Each number is 128 + 24 x the weight over its row's rms, rounded and kept within 0 to 255. Layers, rows and columns count from 0. Numbers have three digits each. The size before them is the row's rms in percent of the matrix's.

# layer 10 MLP gate, 1344x512, rms 0.029, rows 614-630, columns 128-255
097:117108107134110115102140101137095148129115125100073174087114130143097130142140122113174104136110148136159116175149095116094109184108141120128106105123107125151137131140135111102184125084131102083095122090095113095119160130140119145134141149103114149139116152166122156133127130147080121133147116159078128106122127134158110135146135111117155104132138118114135152157153107120128090132147
098:134119137124100148141108116129089129135119152127109144137133152148120149134133154116136135148107162131143119140126135133114144146117132104134086097152123128098152103120143107099126141159095149090120128102107169115113168110106098157136172116167097160104145139154108118156123127151080117088069122176146140148135162114169129127154146118124181147116162114093157134131131128114110113157132
098:152119127147120116183101122126109119104141106090138128111109114109158130144111136140101133147119123121116095094156140126134143177196107062126113139132106116104115134140117139126102131124108131088145128087116137113103093121192124109147161123133126131152156142111127081112130120123132138143160104129144100130130150146072153136149121108125117155133128109132138116123093124144138152160137
109:155139122088086101128106110121139086124134106143118135141147140114110151136095128153126171176109107180133151115089125156137118151156123127142105151128098100099083134098117132145173103150096114067147132091126138138138130124117160130108144124157102123158108086133162123125124135101134073124122139092075093152139093108122102107142126100130128138158130145139120160120116174138126144089125
102:103126096106113151132097086142153104093113115112135160188134136139190113173142134133140155133122099105124122131117125120139124098140105130151145131148125130079129110107142154132134133114121111107162086122133146153155139161147154129115161112093146165159177131134184116161109153076163113152183156130094148111113075080135130151133159117140130152121124146159148127114108110130125113083112
102:142132140113121113127145114101147084075101163147130135140130138115113112101149123120104175168083117134146154105112128124112106123129112137160149185110154121130142149112157079126143115120118119152159155144080149149110118080119140127161096138159154122169130112118131128158175175134164106163143161112128143116133111154114158105134158114141136116083089177133143124150163121130124108125117
105:154117191159142130127156124116139141146090159140155122104109099144128167136100132135160134138125143136112150108136152127129119122143117077119169137097122094135117074176105163144119126128184164141099127136112143117121143118113131130080132118124165166111113151088138124125132131139173088154117098177112130135152124129130141119152137134112127113146123123116146152101155150154164131114147
102:145124138124140101126096114103137102090115127134101138129159146129111130107147152127151125118094100182130128125107161128095110110112130121109104118115115117162161115175141084150136120145126099096138117114106137110126155103100095149126094073113111172110129120169117113118128135097130121139167117138099126099100137139080126105130138077144136146148125138173143122118124130157119098104131
105:119101155097124158107163100110184084100118145132103154098152127167129187122136119171146125142089112177104143083129123153154121114175138142106117098121126091082110131148172117170115074142103115144155093148141097117110154096134120131116122146150111074142117147159130118146100160069158137095085126155100053154153115093127143129137143112130119099139130102123158152115157161143090132093127
099:155149103092105094142107167143134106091150150118139144120177114148142134075169137139129092116155132129125133098069119155135170162095138121134119123118127138116162098144091126111165125106133133099147140140109141114106134080141147139126148106140163145116158112112128116052162138134159127152114161118106064140135137102123120135146131029170122135100145115092114101130136122132153143097121
096:121124171149041146132103096101161082112161139129131123149124140086113144107102148135143082120116134168121125127124121113139104174115103081171133104122136116140152099087152122145125117117116095123130157104111116138112125101126125112128110111150114123123173097125140120117157124166112134112167136115145117146094118133124144160121144114153098114138116143140147143117119069109129152111108
108:128137124152146130107145110198148121126104142143119186141090130137138151140116142147159124119107093159131171147110143111120095083159130085134122151137152138135105148125141113100096105130144131154132127136119116145116104131094104114105154115120156151124114117111168107155134120141118145106119128137113112199111175136116078141127145099095132095080112104127114112124133108154130089126158
097:116117188091132099106099179131168104097090114125143123143097124117148118116118099133133128101119164118168143133149117117146105135129120145145096099138139102113110130129105096131135143151124157128137142115111068165115139099163146193113082095166168156150161121092124145153158111131134142153143119147122126160098125163163144143145131128141118143082125133114102138137089116132120153154100
108:171120101107102156147145129090131120120136129101092155177127187197139152110144140148139095162082101103140101098137115136080108126187116150157071111166127133124156127156122121095148119140094136102149111131129159117097162139142120131160166105120104125139122132141130175172122144103122111095117093129109156136135107122125124154116140112123118154153139133127179110116145149139148103121149
092:118102111155134135141137136108149128130123081128121124124151144094134151132133135102127151132137111124138114080107124130108160163125131119098089120079160116102147161162094090148088080141091096167180164076141126146117176169121103140148127112181107062125130136112109140173107117159101124134137157146159121117127150149163138099145092131142161106098113112135142147143140104088106081094139
103:138105103184117094186098128154134119097142138113157137123128133192124132096150135180156137142109122105146123130144115123082105177148150102137103134129105123154164113136109145084133134125147135155113132162093138168133123121122130157100170108176101141130135137102147140120136107128120113102167157139118137138124137106152121159139112097117136160146120141150104111183117141193159088129111
091:129123077133135127140117134146096120177139130065102128142138122124077128098143121123160124077121135080154108108122097094101148148121111154089089122141089097184122147129118121117116129135144116099097093104195137122113096164117146185137112112187117115114121143138126117160145125119119168129149120095072147096169121097125138116092129099121110121130145160137081122139133112091133150131087
# layer 10 MLP up, 1344x512, rms 0.0309, rows 614-630, columns 128-255
093:115138161118135138142140156155105123117117132129168122181117184088132140139166138165114100133160115126130112133138127117155209111107114165149159142116133160151153111123150127116127105135129130137090152109096127167124100098117132140120095086098096151115145116139182155122105140094147089136138118160142148107133135112129125148100152094101093115147125144139132102123087106132143136135134
091:095126159087120140142086110114134144109095140138131124154082098100163145157140122125119146128157145126095128134143098173104144135130166078107129129172096127107105153076114107158112123106155120124129149097123108116140149146092120109132146182127114115150133117071132145165134121132134147132104097119152176148129176148164091123130112139152142157088119130120110089109117138149139129113137
100:123117103191124119136145111110144145115103130160102142116137159177106092130145124121142156133131110094102177129135123155135088112134123165108125157119139100151097153126086130120143107157175155126105169149128117120175125146082150112068115117120081154129105150110126123127124113120120103131110109127099097159126107151127156096109121138117092115139115107149137166125139128136165083148141
107:084130133134159125127126148157130149120104133136167145120132162126139202119117098109117108163069155086128131139111128128102103116134111104097147101093149137128100147124136137144130168138167075145177130123132138137113102128106108113150134149091171150141082165086116121156138105178134116161127119128068124144129114139127158111134125183100124128122112107116112176116112153124154113114085
096:085109111098120156137107138143146131149154099086135074148125112131160113137104052146183148098135110142146086116103126163156160124150166143138158108160121129098170133139157130160136120152130153164148079123152074094159124127161142142114105110104121107154129121134137096154109157134145131102129114108115163151131193143158094102102139121094117162085115069104124062145118136115131170130102
105:165126124129082114098151105121068153092106134107138065131116112158129110116160109108146106105132113164140094115122110128149138131129121137098184126122143118127112138111141108127061147124122113117131128181174069107136140190156145132169173159149137135091109121124122134117159119134127100156134128117120102120166131162118093135170133131093122169124141157104116067172100054120125121117065
109:111152127135142109118097115129128147090115165125124172131148104156087154133127167090126108154141113116143136122149121131166129123132095132129140150135153152153129130105124146108134135118123118122159158136147105107118144095142141173120112133121157152108091110118090142165099108137123157117098133125111125122117112141108162132123172144197129073117112145156132169110138126120135131124154
106:108100140166139142145081144100161114141119142134204141140199145109121099106134160103154121094162144146098123100135120181145189085151135121150111126064139141127171086144107143114129109128114140119106119121158129121132107123074088107127109115146108121108170110103156135155119170145127127110123137148117071113127142146064140072140146150150108124111097111129146156149120095104138150144141
110:148159158128098129146140113131091098158163135074105136176095149141121115135135106157150143095097131173132130131151111155119085209125135120133115150124109145168083127144104110115119106129119144096116108086143150113128138112098131084138128118151075143132152086110135153120141115159111104122110099144140134116141142140149062083092135110116163095097159132134152106164146129103125152085154
099:145082123113113126121090104134106155124168141145124146101149123135145167111079137078110147142131118129093124136133119128140143160106178121120084186117119147118159125130122096121127117139150116136106167128068107131156152128108119123148094128125157110115145131080111132157128138123119154114188108170118124153136134098109123147196115061104144133166146160119115104115165102120109118095160
089:127126159163138131145129137129162130139169122108123163123097153101097093155125095145118125070098117073176145136117145096146156151121154077126136127154127152130154138123140136111150141081103133120112123069128080122137107120164110092119095119152111103139138112130124126105118139187134133084143105098091103131103096130112155145168103155156138097168141125080116108148148119146157117177168
107:157091145099123106159168115126135152087091169115092149137116189110092157111095182117096127147053120149165136137174128089116104102160139113121138109138124140113130109161119096112154105095135139109123169095115148160129134112107146136129106138114078143087156125136156123139126116079144106125118108128105154131097139140149118131143136138095088143154151147144141151123115173129149178120145
097:098104097127123125087129090157122135117145108119146147146149154127125129130132127146168101147126125145124099135108151100080144117126123138155127106185099129151138138137126160123153146135113102129159112157161187105133102175092123075162105156153104153102109151130135073146148147116125163141085177170119141160101135130129101105158108126138085119154101114129125136139114165106151089150112
109:079129160095097141120111075102117161096130146117103139152126167150117148119163125099164094143103112104134110129132155094149091103101153106090138164116083113115153117104116084139113151141176122101148108111102166167119132093104114085124077157118094104125138101104093120076177124150149125142115163132140136134141118127127109158151121142125103119167109157119124114129124153131099110085103
085:152125100114083131167133101113142096126131150088152140166124155098098118167134107179145137134106111114181128127108163112157126071111097145133154132107114156120154101119175124141098137136129154102126114163141150137153115116151134137145129095143150128106166112110116130115159156107131122135144113074146141119162106160145151124127151116121132164128163157137112105173127132150118162143127
111:144137142093144153133183122148169157147146138128168148143103101130127080144089131123137058151126148165114163119127055133163120135120156177150118175138171146112149155151198162086124123123086143157117152153161137131106128097161089134142110099159143110160127119140136140129134124130170083118141132130138144111136145114135144137101100149134169093138143145135096128108124089152127157140149
086:128109114120128102100135134152110161132152125127146150137140117125112122096132136097083102125117140104122207144193144105145114132156149111156134201143135112116101164110116091133140149095118120170126119134141133103149170123144161123103129160127148131139096126092117148137069103141109091118082109116141124133121144121099157155064128183125140091098120124128143130121120095110149102115148
# layer 10 MLP down (transposed), 1344x512, rms 0.0274, rows 614-630, columns 128-255
093:108111113157136111133142107108126183127142109123114119088121105084071121117138160093114112191131116153142161130119144126123091087160128120149100102153142129105140118118153112121122119104145157109151103155119126119113137111105095119153168133113172070096123095126106134144081099158136139129117145154073108128107085163122113136137100137129098154072130126154156146128116158139136154173109
094:162157154131155140118093133176143117161141174143113165148148144128127110091145147081162155171099111195149154108116163094145117103123169137127075123122123128153159125104110139061135139165068148099108104072150164149146117109132112122124121118101092104124131128161110090127112152132113115130138163146147094121137112147095125145128162148106159149138166144097149139153146151122094116112117
099:124134133155094136155128125069114156140146127101150118130109095139122125139132122136096151150131159125113128107103136146136146169156082117123134136125151131126112138149146168161102114149148169151107123125093169129127076135132118127104127121137123124134158120102105091139161176106123121179143123088170123142128195146089180126124095101118109143110134191140095085133099143074140132115147
114:080096186103130151149151106099092123128131130077119132103131108137107095146122103059073140055167129148109152139164140129103118127141154142104133139150127134107126136160084147136093140145143161149095137155144150139149117118090104097166120134134136147122145125127115117131104115158140146115151105108126116082078169163134138122114154109134150143109141129142103097114123128143117118139101
102:167109167112138119167109165104150137118140117142152171106132131100098143136118155117107154151131117113122164116132127133127112158103133108151113112080153100123135134101102130120171150127157159139105190144115119157124135134109136144144115081193122125168122116167088119136165125126092138145088161149128100139159132118085150160164157110111145094149131124108126155134107135120122146137182
103:166117153126120093116089105144137107119155120175116114150107160106086131127097134179102161131133164113104153160149147122142117085129110163127161135138122129124146100122149112155117122111133138138124088143099153166137143064131133105122079167129152145118110146149171153114158154124207121140144131139095137094154150144136109137112115121099123148112130145146154133124178106132110123107118
109:101132133134144096132154139103108127137152147069148108127132105124100139131113152125128145138133107115119100135143083105144097153168145110098111146093094119143120156153132132103106141130168162086138130095161120124120097106115146134116125245141169131135095106154062168132129101139105125134147108092126120100142158131124108178119130136178155132172151141086122122119127151125152081083099
106:097172120091115127109126161110142110135162108161150083125141149146122137136147144159136122154165133085146142106103119195168162110126101144159139162167129123112122110119102146128173095128122098114099107156140115085115134090110129132132159125135133152153149114099144122107121095117130151143109152103142117151186112084160117111110127163096117098136123171164130141127141139114155163119109
107:140127156073103092144163125069116096115140121106126159110119127155163120127111190104131121130100131119158145116180126138127095123105145088145065133146147091153103161143150137103118106132157127127115155137108099124133145104152144145133166125084111160138150119147134152087121151098147126145114106117064128165093118131128143077164123125165134133173106132129125216159133122100119131086157
098:111163131167106100140158109148126135110105095130114124129082147104124096128134105149123164092133145155147135120113162100128180117136115110115149095129151144161123159105126166136152127087070129134140084144133150108071123118128152107117159148170130149158103085164123151145110093106108133131094118086109184111121123147119136113093126162090109112097121102130129194160149145156098155135118
093:087163059071123139110124102091134126133095170133149102126150125109140150128135163182143135140134123131089119088110113120138165126109124166117144121151124156136155099202120159184153117138125143129123123140124142148158139112140096133106121153119137134118135144114142149141106137100148121113116123172119162122081161130118089152158130128133131085096103088150097114142058152140093165149099
110:150154131116131088134132138160115146150100141093114086156161137128157146100131141127117128093154068140145128157177139086135136110137189099131129130143152118152133109093117112110145148083110135102087175155177129128171129092113113130127138113162141149095108149173163154103129115097141136137160211167089125136165142154125114084107136096147115095142130154147140111160182104104142106135146
098:170111155089112124117116158144125116108100123110116142133094137129155113168119135109107161145106119138144155159152085166116130158161138084146145084084109164104154141124141092112206142101120118102115123127102089140124175113160129151112150146138123098131160105107117113135092087117091139125123132128160140108140083124129060150088110135133132106149123146102180069127126113133148141150127
109:103145123138123130176135149091176124111131139111123134156135066148136100137166108135126165101144076135172159101135141120114127126171103109151100124155145152097109150160142129110091113105122128115142154126119153125167095152131124139120189059134118132152107137158134130134086169114103120149130117098144152090117123103119146112128115115149108170106131149108156075163142158128143112156134
089:138158170138108114122121167122108104119130126115137124119124110132108148107147141141113139172144092152117129132099112158111137121098146137148106125156127097119104139157112132126147097126128128143095097134125158116115163161131147115112127133097124147144144137171145121131124102123104147171100121185146145114123123090112114144090137136129106105123131134140179156104129111138137158135103
115:167129150137120116134093127152077123104142136149064130141123123109124180187130116183133100108080141088126165160112120088154114162150137149108144127142100099076185151143108133139122155114157129131133101116130103111151161140122157137139147114118138129143136127117144100117112132134172158105135126138118124110160107126179069124142141138146115089097135098108134140184131100144128196123139
091:117112154110144174131160122110134069135057104120144138095114155081102146144129134132167128111114135129187107065076122145146136152131115159096136070156117122137147141141115121134114127162158180132132148145094090147110109126131092141137112106136136140156153129132107120119180166123155146152146170139090130103131115158117105105147082090132140178153131152115121127148167135122126125134098